From a checkpoint of a small transformer trained on Wikipedia.
Architecture: RMSNorm before each block, rotary positions, capped logits.
Training: a variant of SOAP for these matrices, 426M tokens, 6496 steps.
Each number is 128 + 32 x the weight over its row's rms, rounded and kept within 0 to 255. Layers, rows and columns count from 0. Numbers have three digits each. The size before them is the row's rms in percent of the matrix's.

# layer 7 attention query, 384x384, rms 0.155, rows 0-95, columns 256-319
091:169107101123110102156134118067067189110145118107140073174083115135108068106131122134127123088130149130100084191153126151202114126121131115133121153163160109136134100172131083113136146133099142
086:124139129121152152075124131158101119096151162090157131120095108079146144189157217105119134097164129115144116149135115107074118148130163162091094140104080135068122183109142076095152171179119100
098:130146094123125176153175121112050121093149112091100104082102108133040173099177113128135130117186119136096159070133085125169102115116104118160134124184094138171095099218093085141103106134090119
103:129102147120113159101133164160183152113125131085096098169090116114231119116111134184123134130117158126039064114065143103163209140098141137083146082108128107157174112179161152155126162076182144
099:214112138165107080126147127110149125136114132142059089130170127085097137166137102176085098138188110159165141105118095149127152181184117046194077118132128168120104124128112127113108091113096041
106:094084156121100138133107135153034100117099122129146122117104154190125175138079113129135112167089118122130124121126109128176141123105154089085145117157059144096149154147136100097164102201201196
097:171080153142090164147151101130106108143130091132119106119127158122137189140122165089149130149086130102105172127116149131134105123150108075074116105134100092080089093136178175105155135146101136
095:097122136117149000098111122063097130092177145172108157103115078155067079124112110160139176079099110071150105223146139094166124106116108134084122172156096067154108168115173170135142107126151108
096:112092160156056097145083186098090156163098161148176147120094135148061109047113150139142050085159085078149124120202138071154133105141091139051147147170080132098176120150147190127112130138152127
082:046146136148096137082102110145085119086144124087125170141140128102154117176163156146129149173123179173057123180115142126150098108084119127107150116128161148188138110089115150142134064039143137
091:085165059208089127095122127149129092144085100159094146127162094138085146145113044135120141144062141136071107166074086161219175096142106110127107116113162131158102161124108098167090125121167136
086:171119151062149194161091062073125163109140159122113117120104150164110127184154089162129112138096123138137103088122182123157092135110106134116096154132164109126150133124084154105147132171136192
095:179114198126098135122091171089136105117138147103098129164150113144186190072137138119131117146104133208089149149127214099059108153110115141072155073133124150097138095110169186160119178165079123
105:101157143166097106127159133162171110131106126125130092121097115135149125157133183106104162116148130133137145127107114117075146122158147164068158202090120142165121096087172095167146104134116158
096:126079157118153101155115147176120093175171124140163113134122165147142107183066141143146184126138235112088154098208104106101122140103156116103095139076137137197082121149122123166104117146184137
086:113136098082158078099109133092109131090071102103199162133151126126111139144114123091157136117167128125104111131175095133188148120135097197109102121119129122093096162112137170158152116160146170
074:156075142090165170118149095188157129090150135097101073162095093093126090162130116174172194162096141128136102108139131168120191120123142179143106104115111091134143134099131124169092143148142143
079:102142151091102139127160152087156051127119159170112127129136180134110147154130097104120118134110138166119195138125130148118154097169097126145112197121172141127210094128119133120132123178100124
084:109131143159169133118090109177166159112179111108098149111127134117161134076133112187188079099071106122054077127116138149178136193129117091061174065116053107143175117140146154124141103108109110
085:140122117190155123109125125163111125173153121115090129134092129132131150147111109124069134113156155134139118151168131179154130138077124107174129097135159132168047098143104106141144093119126176
087:170136110127130124122148131100162085077147139150089105080165142103090143123144141128138088149097163116102173156136119129132128129170143077084187164106141139074137130116129053152149085171103119
091:139151101154082171078135182199154143163141138091143136100161150215156106118137086155123115132163152145057056123126111141123096146117073134100108100132131109121137084149132131133140135171175104
093:079100098116121152159136120138131164128110179078193184076077134177037074142198054110104137055106151107092135137113144148124129171169138161111100121123122165155107106148102159208160150173154125
086:100141182112100143116119101157104167142151068111147120099163145104085085139175160173113114071157151157076095075154052082145118117173101125106087174142133174153107136083100168180135099103172161
105:134107114159143105133083119104140113105131139151131155130166107101096176062169146165089107120159160143133160136113159112113088162121115137118114149155167162151173152120086177138179097125136160
097:158142150143159096123053149116108126142153121176089102168082167098069149125151052148105094131141116113079147146102183134118135094108098143153153111167115145095116145155172138148165141192121163
103:154100137095138139187121157095096091134102156114167068169094149140083151078183146116154114081134134189105152062170157122105135141138144127133158100167103063141113117110122152084146041140123183
101:147189169129157215131137188133100087074140186118078106119152189084153150089094070112133148178138064138174131168147113121134157144090163131200158104117200137127142121102154072101096098182136139
102:084154122066113117143153095107080160151136103151121096070112147097129131094102141099117111080133126128114068098094092148091096128129148092097055119085094128114112232138102139158166074089134100
095:141136112117167125097076166087088131164103134104111132162144184157106127085129124142140157130133132170168105127105165167104141137151118155063129153125078120161119075141138093079111143192158111
099:143182099122131121139055115080125133168149099091134185117122203153114129049169126118117139172057102054112150135153158137159124108103089138113150038097124161108184128135114133110163093131142152
094:140158114112059123101127078061031166097086108146126131083098123132154159142129146065123173185117083152121096152083182107148090089165157137092112138149113119138135183115090149115140031127111153
098:116155148178081157137170104193084084120087127139101133173178120122116118161166165121121109097121154140113143147093129134107164188160110170132118126113108122112121157183147132124093147113091140
092:161153163129114141180146121118186088122133135162184095148163128163088157133125144143073085162099119107071108173153137150148182130105146138106110132189092118094120145106154115139131081120108126
106:175107126079138137086173124097166149056087141193094050133102179157039104093077105124144083179118078125179109127128134163124132177161105097112163108116079165131146183140121158163134064149108157
100:097118116102160166118116084107145132137167180095133102168121052136158089126128114151165167165122181209093154142085118125112106079140173137099101130111109133095109144133133123151158182161133128
101:115103104012122164215147106125114068121181078104096133124151087122126119115144092091148161113127113152109124151099143111107123110131135118111122157120155117086185112094105114153174135114092090
107:164153096158125204111154139190170097181155117142164087094117151097183070116134165118139121125071170077094096091150101110096116103131150140137156158159081091139168151138102139155177153143143147
097:134120130155143090167065089095076138109126137143132086109067074142117144118131104156127120111114102131137180151167149102111070165101148077137110172124143156152127141190146129127176088158101125
110:111148126077094082170116175055123088163094123170131083157116127144121138151139064145141142114125110061097150108207088143138113108135151130127103137149127131149060115067123142164118093080125147
105:105119051116135035194121091182116123158110148096131119122149117086073182137171148104137152103138142124155099127119136094159142106108131144105107169142095108107128158097150132205161114168159181
110:066114147097108136124118160108071099110120110125117213130090155103117070169111144157141039167130158184092109175082169177165104128071151143071083157125086142124194077076165171089082133142130154
106:108071144163119097093159095169153113155200050223112103111144088137042162069107159137160124117078147115144115106126053158161177140141182163142109156092142067132156153136124129127129095134163085
103:192153092123136148129139151175140193112118087046138177168129097083133091182136161177122103190180120165194122078143118156095173149119114099115115098097107076132115077143144139113106165155119133
108:115139213105145130143142088106151091138111165116201102149097134124136114173137163127129105069137143079181104104106138132105071174164150131143121126085161142086160134111144118144115085103117080
114:044108076162129170073114203126131124110144108094115128119096095090175218146187145135148125179138139155127105090094084050163162166167106093174147155130113146179156141171156052174131175139111087
106:144166111136100149153139094129116167116086162128070105115132138209137130168072167124117170137133113144189118156154169146106083101070127131098048106110119110073070139131184153114121145098152189
113:095121095120112098119141121119163145152116162103134058163143169148126149135203162092130103144136177129103136140087088134062187128080096092156109116118143097173081147193159093172120160128119140
073:164122117139123088084156137185108173100122173162151189123128149137129123187104140148150143175141139160168115159160142111169142138162110122123112135150094113120126132174091091160116102172117147
092:136102181074151100126121133093071071077136117157098073118076132151110124097141120159096161178107136119134103122083122174144120178086086108091122119131161171154123171127035157143128130129150171
086:112166101146089129146123171089137187120110092129124170136149113150113090086108033110174138144112093131079169114091102098148098087118090078062125118161146095107166091099093111138149099237146170
084:126157103161154129086152090197159183148138171129141144123146120139130182197138196129083131082157158154152112089148153165053140092085102126160098141114150171121157129144173117168113153065124098
105:128097153135170166107188141185105112137115098155102107104106170106116103207171153116168106116117175169113092087130103102128145173079114108137169153157142116148162150135170084128146140087132181
092:133156097130113157149138150173143175114182141147140129109131119121155069061121117071127116117117141131089132116111155094158084170133174141076113131127090125124148102115119074129157089128147122
090:118091172119171086145111125091124140106153179171150080155167129133114133152166115082164146139102154158123182127111176204071150141091130071117127175060141070070079082088136148171153097100106151
096:145157097088126160112151114128164224127144089081148166144170135102152081134135159156109121097178157136073102165143104088147092139127065120111019159114116075176184172091135179179133121154164100
109:174164060063090107157070097108096158094131153120152117141123117109120182096097152089126087078031085103137095124108121033121167148166090129136160127084201164133075191164139146157154068104143124
117:201105153127104075100100115129112132043145139110156135146110162113073135160115099120134180168134139125087132178165125158142177125106154127129193128113122151142145163142190172077130144115115124
120:161120148116090139158144144102072135146152120127120150174169192093109103108143139120098069131139121117144135145089142130177117135173130169149164032167149144077142167141070108107119120135123151
094:142156158152138155086142184168115121060106073114074156173136135106155146092101121156090171119113119169160133128164109149106160165051119120137099122085131147104146121115202097081117113223149094
117:112095155118162156159137093162103209062138154164118092160142075157131199183123169117102076135132123151118157095091086127070151097101119126132122138054118140123109135142105170155119098142092170
118:133159156064133123144116156125096111110166112110118121101140158124084142112149109081134097157169197098088174099146114137123082150164112165106086123173108112111115098154125050115151131186098150
118:132103112137126102122123120114131115096139055134108136156109095152089150088162115144105145156114104147128135081093122112119145147130122052081136070112072147170101122176106164135146095160049155
119:099189111126066096103135081101172142156132157158109106143083124170168142108135176187117126158115095130148169121083146095163138117142070088066129109131146041128180172105191064111148155114086166
116:118147121132100198132092105227158151106066074137103102195131085110150139069121208138102147157155128121201120150142084117125177171096100146121097098098056189133115091133103117123177072113131157
120:166169110089142106166149140130128119149192128108151109064151123113207150172094140139122097097117157125163120131108108163069150128111139151061096101176144095108108166139152092115146130156106135
122:147128110137155165123125097078088152154082073112085153105117108065077124207150171147105183132151085125130109176148096133135147132145090125119130119107111148158202136125167139114085052176115109
115:116082177100095061177109157107167126112123127153077103140138173167094156083127074154132177114072101145024149130109158108178167145206123055137148112120183131110128071084083140152143144105140181
120:095144175165105053122116156099112145096137105112143082096164128096106147113101080094156115139132112126100134114124122117203163132196078056098182170114112108104160129088137120128097170157135219
104:162111106150108115143112101103194191126118118141098134112144143119074148123085097110158113130150136081121060127082139088146105160119144135101082110160095152106130129085107092175119036102162175
093:174127147096131069138111144099129170117123203125155076136123148158062192094187137141093103157149152125106216098113154119100163165104102111100177166161121137133100148170169079110146107146126157
088:129084127142064111153088089098109100195146105176068144088141116137110121117120112195149130136164107152154130176161182097167109148166089147137102131192130121068165134184133103163115134223170191
107:096114176108112180143079168125179137151100132137114160128120079105122138111098133101156121098094129125154116124086128058088132180141100116126125141167093098181089112141141111166140085119135123
107:105097097149146147088099164151154152119128106089158184137105134094072062210117087194125139100134155157128112190155208184191133092103218128053101209100143157098145164060112134096106103145169089
104:132179100137147135139133101165154101094093144112124139128122157119079071113106169167070170137127107070180053133099164197114120129183133125119059140039108131170207129156149145068100117100099130
096:126145087148137117129152132157094116127053152172100147160190070116094119116142134137104214131169140155184171142204081109107076137131104089180100122086102152147139134130158123132118172130094105
105:125178119103081150183177077093147166101058101114121129131126098091123108104081157126170080176123143134188139131085090131125164120156121152098150168098181097109195123088128095114130132089124132
110:142167092108110107180127137157155145168175152134135112117121180167146103089156131101178134152185156111108057125161072124095129101125107112112101099144120111110126172103112063175180152122074123
103:110119166132074094096162121136134110173124161148103119148132131093168097163096092150145136144141139132097115127151150108112106085111072104151077099091096143099113122161152169106124144118126138
103:129053052090133128121106138120142125135124129118138116140177162117138114145131068150122163197187131158166142190079105108158107174076127068170135122119113160145125128174116081144172119135114107
093:156080078075140132136096101133119170164172087144176081092143123163148132155123178107128089121108138123210160154136156190119159112062086116095071113098058111138150149132094131176106176131122115
097:118153104157122089174150145095156136148079158149099137132140155089123071072185117176119132168093116096095102140132114125167122113213115172124139157160123083099202143139141121091155147133082162
100:104183157144150075137155183077104139146081127143099158138140137167089121096104091093126171143132142128043115123149127132121128119166172109076130110124169111050156075075149094123092102147127150
100:128145151098147187120074122152118035126171128116169089171148179115124112168147154124110144077159156128094065123112090116126174128187121149181141138127152146152069127163117195193133200076144066
086:095095108195138095091106139145166112131152100097128136142084158087157069121130126168146134078093174122081113041172148143121171139159082068162101147134142121154118158087122170137132156107124148
089:110111119122102199128183112126084070090149096116102181106185137127184116109056151104119119112108073124185080116139089129120129148073134082116140097126139126140097162169152074132124132080167123
092:113145090108111108081073108133108116110098158132074115090147171166116116111185114122139100116142150075072171057109157164116161126169082111128070183164190086065121096095088176104177156151131121
091:132125153103035156121132123147140119152089097152156158057161090106151163075147101183131132152146183099135132176131082122157176136149134150130036187157145132182169105137120133127111140093104146
099:184087140127231160134117134115146157155137125081171150150093121131123144113176108078096113113148124126136090102089147140148106110101118087139165061146132123178117203129114090107183128133111132
116:180056146156175113102113096203106182112087132137174125084077136204089136078131112169076105146130151071132118156070168111171163156073092110120115151131064101123086126178133188146096113128082072
114:134119146143123172125099106160097139091059164130118115152097136113099179057163139107109143134146113128061114125159093109169149131134083137155252093138101088168135058128130102140157110095106067
110:146138124151169094074199096144139150119175077151109185121105129110133092183177140118177176145124059154084073188140168109127110135097144123138124081097154173096142116171118130140068067145120111
109:129101123134086128156125169124099151130109123088144134117183080147217162122133123104122121097145148164167138100123118133144116096124164101127073123112144110115126111107122129155085158161122154
105:125167187093115084098183139100082081131086155147135145147103164132112198105104126065152096192057087102045124112151159172083141103155117120108125099126143145110076078112157125138141107166135155
107:116128124166143097149131110165130089133164098090156136117154086096097129121185140147127133108132128078129135104119063152212155121131133106135162061130110203189180062071147213119158102122112167
110:130194170125132077095107098134057210163117139112096132203082035102127175061133150092132111136084093078130105174126151086155114125111136044147117095096157098117102125109169149127107160148126114
# layer 7 attention key, 128x384, rms 0.145, rows 0-31, columns 256-319
075:091129158144163151098168085092101155169141153132159162183098110121132140147119039160097137090108149151088138054151125144110141091077210151131119082160072155116113120116129173133101087170134139
091:155127137151116139114165117159137176221109096065102142099166112154161154123148146117092140103166185155122111140143066113171082108142133154082163133144194147163100058116146124120157106161172188
097:103124103082103101104112065157133048119130096186160161083067108139159132162109189089186115102093133072095127133059099087158120071088117142153143141128201108125113204168139128130107161152102090
107:124128166106154162113155081122142155148106183081110144177138083111160158117092149161150147108073055098116120124123144156136148117133165203132122093115060162140150114161153089084120106160115167
097:111129137130179139154074121149156156081092170110156172147121091119095132103170102179163216123149136114153186143173183162140077133130088148099161113108149149103112082073120204082111124145140110
102:119085107185157186109151166130117044192114126135192170104145124143126211090172116076116132158087150118165131155162166131124180076163124141189103090100102109109121103151145177114182172133202113
096:139117055146088074094137116129114107149132091134116101152149173153120141131132144186134197164148136116106130156117190120104092128158121107112156141194049150117084079136123109097178064141148111
095:116106159119151159146097168082147144110165189113123126075164130123121097188103102108108073120183130128089102124116094105104121095103140127133064116163160133155076169155117209098124139140085127
093:126077075102115117166106038119088105148149137132093119172117123118141105153152087065148180130181142126118139101083113144132105114156168162173132194111135156123136094131102196153081153132100134
107:106132128111040185104136101104097139187155128110056170086189194156095127183134195106118165179146171166077092115144112146194142139112118150090150091173110151135118060152125129165118111115136119
104:083052122138118153104152149122061154094166136161133071153132076132120166051159061105095119112131167121102126080108112161121196149122204160076135175106126158095120103105063142125126114148139111
089:175157146128097150140089160144099174139146092054160190087107149126125107139104116117143130167156062093171148107108087149150074050151095078150125093117082101130076115135166165106111128173078125
112:115135153130083124131152113063109092116117096105177103120132167110172120196164169135131111135168093122131150081105133090130115168153125111161087111132136134082125138091165065028100119096102102
110:088114136121130114085147113087168125143102135056120193102148144142167164084170136106129066074124165125111125045088146127139148137137123101198135092111165203109122162119116100185137132117188125
111:046120126135109148147135117128084115099101159064114047119126162110118116132080112118176044124108144109124110128159067157161080160121061084072144095139154141150065106125199156184111164184167184
114:144199125144145158152176177149142109115119125068156100155109194132107118122154120113095153095091104121153088140174170111102108120126132111090161132138182116099133107155191155150120130128135146
073:106170169120108149168069078144151104182118149100124122109139114150109171140106099103138112096085184161164089147146130181112126166188114127069147098088185115143094133124158094131132119121120126
076:114133094191129058108109111156081163105167081135143125123170136131120081155121172083134092141120120075143115155133138040167117180139105099124124081138121068111095116122145135189108144144111139
084:105096135142105074133183085061137035131110118142163114159073107140138192113141140121152123151117075134123193211099122131105091097129158159162136127164093137097102147103077151107158155149158155
082:144063071136138192187139110147118138150146168107108117195112114125084097160052094127080143151122191136149075128092136117077102099135145180111127205093108146154157135170106106116165145077117144
096:132163091103129193170114125141157078131159128116112101089177081135135145113206089065115142106160132189127142135107164157169129148140116118133095193075099141113107119100147153105117112114130062
108:161148147121090180162167139106135184137159125113075152123160032140122123129113059090135113087186072110120037130079191142120123108097194163088152075125105124157177093099127096160131101134126103
095:147098113131111139153119094148128180109121098093151112142151126112124147162126140144103101154115161161174089131083191075068059107070152127132138175044163118187160128134138113095116120066111131
099:138099108151115155131109076144152150067158171121077098134111121123147052188184111120135124123174170126115131118134075066186077146120173134146091223140187173147138102051155142074140084099121073
111:112110136081148130171088095088149126114073118221140131082135083116153123139079133178114130113131078072156066173156145122148104174126185152180130142114162151163178179084108132132130068088129078
104:122156135137106128122104172117167110095079156152159097142142179072097100196109166032113117077132139117148097139094151123160116195129081137150122072147135084073133131095087130129174152093158152
109:185186132104150156144154112114170136157180160093114102108097147120162165113182133149104119114166099075137173117087059073135105114080171157155178044081113137141146166115099179134119089169128122
130:193119136124123117165153106093172088135080131114116135146104103160165103141103125127165171141141101117139115061092116142093108076106170137148092106089105107098153093104148089074113147169160149
110:118140130118142125152135081124170118120149220092100109158140144123127133156123145090136111120103165164135165166116147143059140094140122123135123174127209083080127147153111172162102144108164127
112:180188090166169141118155100123070137155096115107139119169172163114123103088108138163112073129186136077059168142135100094133081106085126150120101136114097120131126128123165113077175132133083147
117:158139129128130113158118129112152137119070068154092118186156082122133082122100164094079153144101090145105145141100139131054141169098133130079129087040118184092101101166102098119145140098097138
108:087191115158100075115204149080165128126158177089135085146102112093145149143164124103085144145146110135047169113129163071107117130086114030119119167105125124113068086145101097131073144077102120
# layer 7 attention value, 128x384, rms 0.161, rows 0-21, columns 256-319
090:119131108124147166133137040134115077097178177167175160058102142095126166105166142160118099134099091148115120110130133151119106115127078111139139121198124098113189136146172183106141068091130172
095:095111168116128187154128139131123135177144127164150161090151173158075131154114149169098169185149103139089101144073172165173082133136157088053142130082112117130146095041121151156105083061141151
093:160106158087111142124127114124138130158116062133164198120126132203064104118090160152176152095097139081133141121099122194131065117098086151128098101150081149131091185065132135151093202147127078
095:179103102107150147159097063108103133135125082162119164116145171139070088136124096155133105070144150132147084195126098137128103099137155156154082064209159098087107126154149106169078174077131115
096:153156043117102110105123103133157160126192103216167153129133138113049144177091128113136131125220085143119131141128184184130107195147130104170073174120132112072134100152068173066126086112116145
092:131148133071184150111151046126119158117151126172068113164141059154177171158103175093100065069134152152150133098129119104143084098142134190111088078109171109127133182127117121224138162154152142
095:144105133137160068155139167095110137107100144123101094144170112153194173151089104116169125150132092105178121112179120061096118101176141158085172143119147145154156127128186173107108089125080125
088:122068167094155094120091174152046089225135180122158150110096116111182123089127141128169135176145135146148116125174127089145144097109052150119139131125150058175103089212124068117098144142117108
090:162137140106145127148134157098149113163154105148101110097078145137109165178100081081163148142175143068141076132108178118101105105150061118134072152102142104081123147120089128164099155128199126
088:155178143139084152109109221108144091207153068126159097114072141074115107096139100115143115181141110149150182147108105141105107138103113106125143087090163109157140153134156083112115150138121168
090:159109081095132090092167119118089126143120122161122142133100153109134146105114158125181109154094077134143141095153155054129071155137112071155089156144088135135133086197066126098159136093166167
090:110120115125130153111165137155109091144127094064190058118112153126137112202150151118124128115093184168190128163152121070117081156150104136115148110112166081131098141116093155148143197138079138
099:098090119096139188112136096128101136105174080150154124203093128120092159062124192167138074151177112132163121148134115129112128221146104121139078104134157144149103156059127159151107064145182132
091:161116141106166114113202149175146092150115099143108129180111176129120190097137168092081119134142149040133066141116146141169157097130107116107153126164100040069111145105098145147137130132128080
086:169145128149119140103150158189155163081131176104168152146089129103138126171155193123137145121069110115164094129133145125172133083141116142100155093163110117159097132117096207138103154111154163
092:112129141129118154133102121147167120145136118169152160129190153152137129120072094119069104119068122186144103126131108111076106146109094105130136117098083105116084088089164123162131143146100172
095:103082140112144076099118099156184125125084139145129130082130153101142110151087129128120156146111146151113152171112092138144160168134095120087138120106154062107117126031105059188128154118118079
089:123118159147084100084119131116176159135143164149090169087161117124177180188116141137130143119146130128118113069060046102129141151155079052161106137156084083153101147126128121151105107169179076
096:106081084105109111100129104120153140086190180085150135099103149159144157163106148158111102137152120137141131095100187166102089084162131139155124084179110092135134109146121057123135163089194103
090:096085181138144125118119100130123109097123106114125115068141142181141120121135135165117085080152105134115196094127117213151076152092081081113137102119086114115109136045154158125134108114138080
092:157076095136102157150168140159132131107114109142119184074111132166113126152155123219165137107085149139071182138137122059130145118071077100174163098080050066157125119073094122146114098190122107
092:143162117145123067093098111086132131176148118089161156086131121078117141142128174073068106114119110111118105131127038138136105118126148107143169173107102150161131175066186126137121095119180118
# layer 7 attention output (transposed), 384x384, rms 0.153, rows 0-21,32-52,64-84, columns 256-319
098:099135084173140090177076080164140136129147116073093107164134176151129134157117127127104191140177125105101157088086100147161135080090120105137151148110102133149119136158154146124139127141127149
091:154153117153116166087172104138090102113121137183102115142172093129135136184200128050108161145126186154117177137100113108082118156145114142157114156038169139097164075137149133117132169128094101
096:154154061156058193149134114106127124157098171117165158140088074127064143136097105133067114170175101141122080147175098160149094149111185113114112210138145142111169085134130091079105153105130107
099:163129124141172148145121078126152091116125134127181112138117098083094125103135109101151159120135106122154123143121142123102159123137145120123130158136123112177158209113088138145171140167127121
095:175143171108106159171106141083097109129082130124106204119034086108083157104138143132117190126076146133186120116152094127089086115146132099132131164122110086147099158097070078162112137132157096
101:136102179137093182131073166110131131084133178181129139154108152156097157099164113124151137131105168147123128156143104076113150106121109081081115103071094136216113148152185135104091119149178109
100:199115114139216076107124124143144177125169149128095148090102078169122136136085160088142165099146181196066146120150150124118086143095082105083132071135117128146136122176151093188100100107101177
090:138144137144122136145147113065082083107041084157123118173127074123090111132161118137143124084115111173191096137158183098133125148134133151147102126141114119111134111099107190176134139154076083
092:150055127194131098125110115113102102100120158135082151160108116138048132100155131168148072081122086115089172125135135181152167183152108098202115091105110107124133112094156139124126142185126108
097:162101094107193070131158200132103115140112130181135142115132155212124123085111091106189138085120165076130160183183161106111122149161171066116118140200097124139107118099121182136162149173164146
087:123102173112115131123088124111139134066118146079159162183109154164138105156157137098125151132216125146070163120157087168166086142057113139107135166124176168162106189093129140118100167133152127
091:122111075108088107151077173087131167159110110142104139133165158156150165113101142115153097183130051093136175107141097168174172151170120128131121109136111136123100108145057076151196077125124129
098:036135153122158056126128176150158090111105172120189085145144064096151123141134128126145106105136134150126105101144142106138145156136207091173189154141132106156127161107083087166117133093067080
100:095092119116101177168128116062170116129092155144125083178163159078121142089167171134146173068113151164114112096102157126117191114184110090109103219149155187109129185123154149048150126116095112
090:105118169152118117127100163089151074106163129118140049104129198132091111152104059088098131165109093092028119094190122153109154096170119145080126101140140170106136157181214137159173089116136133
095:110174107112136189132095109121134079135126118143109161103090090172119153126162124109124117099083065118202143088141130134184100132166127109058127095124124154175131081085126146155118149151138101
098:089150170162187103142057152152152103099132113114045161092149109180142122124079127190121084100115122160147083144122140131119131120162134120178083107096077126051124111211148172174167129164092113
090:134096103141152159193133122090102143066139097133136125112154104130075114105158075116103101044087138069143169100057180105103100113164112094129113191157120110071156159129099153106178165077079107
103:124107135160187154208123152091110156109154141082109110068154200113156102170119058171034128110114114113161099142166110176146088146081126117125118133077072189168130128165124142119145105169129116
100:170112142163128151139118099141104142162071178145153170147117138140173149110092170173109101127077112121107144142122109080143093122074106179126128150145102098191174148126095145127130125079115133
099:137134123136119166115024172114129073087084091167166088137150176180094106115111118115083125124110079109137170106103149184139146125129125132139130171164120109121105129161099150122149129155137110
104:122095144122145073139111146106174156151141139243131079132126117149153080060104159121185048150101100123126169093144138155141181154092171153133115123142133210152117133110119075146104132095095139
100:170147125122129164121170136128128163159126123127084105127123135135149119127126073105146105143148142147102152112133114125125107148168157133115111108146093127112173066107106137130117157137164090
107:165114043214134167172144121095120117126171167138147161155053142148151152153183173112106071187098066134158109093179115142119068113108140153169121098143071132116152098126112141086068080144121127
104:137114122112164095063139141108142144158095120167123098134092153035143159133166097145148141077204137145090097113137137126103099098118120088147105146167191087106152177135095099117161110142149124
113:107110096142057105148144122129177125156100096061104088086150162161183143101125118136132116187137118144107153107153141133143129143180121118126082138114067135095121109147124138127192126084104141
122:102104132196035113139106128092069149090117096145145096127159155059153126122085125119086125177114115175162191134115102134124182099189132102090142127155130147093127118160148129140157092103115141
094:123142068148123142179130130154129098146089189090143104133081105121070134036113155133112112144140184139161091094143179144144151148189078150131192166105114098087094087151123153154082101139145121
118:092135132104066124095081087099180111144109087157051101065094130125125114107133146131118139204153116113036154150133102124067145108115123118184103084147142100127132111112140094107140114161149048
111:121176069141159058122016135162143165050117119121104093129122124150104111111194138178150139094184117094105071093123109167177153112133091114137124161132164094125077163072191116121134156154167233
109:121155141132152120187116123106169128134074122133165118073094106118187123106122138104109201131057173067079139147157094076146143095191121168140161088137156163109096109143133130091175042079071123
104:139101110170113135116121032127159115123144133145118158134073112137112063192078076105096129159149073104119072107120075162124108121159145171185148112157082145103143107172078111134137081039124117
111:137108121191123150176142151164050122117104140124140172152126098150099163159130111169097150144168128133155110145182115141127125130167141174102130142171137130127075056152125230175138112159012151
109:103120127096177101116056104154171116123160148129119157160129109124083070187091178096110133076157146136159122129130135106047135146131108105148123145151141138068076155114126103117112177127167130
110:063169140106122102101121109077122175199098119136121143025186086141122111108142140106181158149143126107083153160121137150119197156112175157107193113141152156099110133138151166116134127093122100
102:172202127055096109171164121118102097140135104127170180113114143105182082186082160143144106168128125130094130117124070140104090167100110136146133149071109127126130117168103087134108071122131097
118:043120102108086073127089107110108149110104124152151134111121111129089085063124129150112160144144072158131202161114155122111088117167216137117127118126100113115164106173139076127129099104125095
101:157112133069138089086069134097127099102120157104170078191129164182158127172152085124121200147193155157142114185100128162159121135081157127138055173145116150070144193173114109113143176170122121
106:131145132190118151160141139079082137163149073105170057209105100131129134178170102109162165133125131127115160111160157164109125108136152124134137086151059146166118097139106127131166078129137212
102:209157132126140106088106101106147132157095133140126111076095070121106137075148107116169145181136134098082141159140129113113194145095140180105136088151110153148179113192162153152145035156155068
102:156136107131107140129113099130153128180120118218100132136158130128094141108094178079154112090075107109110132119135151096107155087188124117113155123145157116076114117110089145118143083083127225
111:211122092085114179114159172114136084111146119188136134138110128084119113139123090133195154157136113102125105096118120132095189172120163136171081171140145144139106132147079135169096136098174118
102:163125094085147096178095172073057143101183136212154172122111147078146138120116164083085139145150144130132108175084158100159132143135138119130136123092136144144152150156142126138141128068120141
114:113128150082164133150113178113140142135124057109164216106152107149158148084105159100091118110080136105158094089128107142175119139122117079112124125124189177142105090141102135126156110158079165
116:120079173038148097102144141156166151171150149112144106156169153133162174083083141158170151128190114105098129153137151073179193092124107136104157116171144119167093178098184093129110139107138176
105:147111186096187100118123086108118092108170076123177131082133100172122077142197122123182115123127104113143098146106104091145139156118049199125114136130109139116090149088116150157124114119097157
112:129139130135146122115132124159133122106145087208167157163119151135135159111126156083116168129088102123126120115085034129098119143109121159139137171109166089140108097124116164141119181106136112
095:118087136214121137112105183162183107124169062090119164109157126112151106131160121162110164168142091099149111115135157173166166202166133153116058142115162103130153144150125130119108080151067115
108:131134108069163112103173061158146144089118080138107137029143176144156086141143118156155147148105149086108120132123140115147108139095124087143070129152161122005158137073150100140144173148119147
100:132104204137147103154129093150140139053045174152136181202137124198166103121107122119094094085134075085198132116107153135138179143152070128088130149119128180126109099117146126081114107118158197
103:097116133113095137104175169126130182139083117105183120144157142198141152104073124102110135181145118159109167113123107109109146155166183118114149125143138161138118131213114124165132123137109133
117:113157114163159162120096160067183180148134122158102125145115174122148122186150113148123175111140144126146121158139213163115061105104168161100105176165141113133114126180101119149161153115176150
107:162203145139158132139087157089093159164109148074105111099160093134140152064149164146142107102198086116107132097093083164161136086083173084128150111071163119152163140178096068193127141129160131
111:140126178090101084118159126094136090106091084142072112083173137135179122042078163120132120140101167109127160046105111102074146072142121075195095118140150112091128098102095128103153141065129153
105:060102116098140124135167160092078113097163097112142091077113134118144038132127105061169116155124117125182144170167121163111067159101186109067115143119097183129179086120195128115097136163111156
105:139086101077144073154182061162197103080133111129118141138099163204166066132132143095120192190114109106159116118105103136122120129138029142130080169083122101132222099130150131137136098155207156
109:171116130200116110074073141151138142133151147105161109135121074152128090123148053103137129107108133077130139133167199085091117153149115096094118090148140083126100082131129128096193166084120165
105:118111090061168137097176181153168139117129098121130133180081082092087142110081128100146101103069155144101088175133142088130168121140059097113080164129092124171075143128099172075104193137105151
109:168138083171068070115122122137116097158123170125113145106171125120067135127096165161104085097133192089083145088129135118142201106102143167163166141145129038128117079136157096167118057157139131
105:076117060132146169177182148142143105125146099133137158183135151078112113110139151100170168150124147097165134074079171191154156149143042101105169170152164128131133126111148167141128175200127110
111:072085185133102157106143110107138161166142129119110104139135134094186169148095179112148136144136160087119111131171086177162147173169097135109104141140096124173118129096140072090042123200125133
105:005132175108101099109176088135108156135154128100144078122164151124100191127174126128184148105149122089152087105148147093100125117081082095104182159171141114116140119105150144161141127052175137
097:097133175130144127088063132115139070117143121140099169136164153149158134123140155145096089194146139118123102090100117100179106098146135159140167148121120088088117117128167115129132147108139115
108:101140105090110150136099068087142157102115192063133150140113113158111153123161129148134137094109099085157151106122109071139107143128134083091103101070103152136090216097140105086095132114120186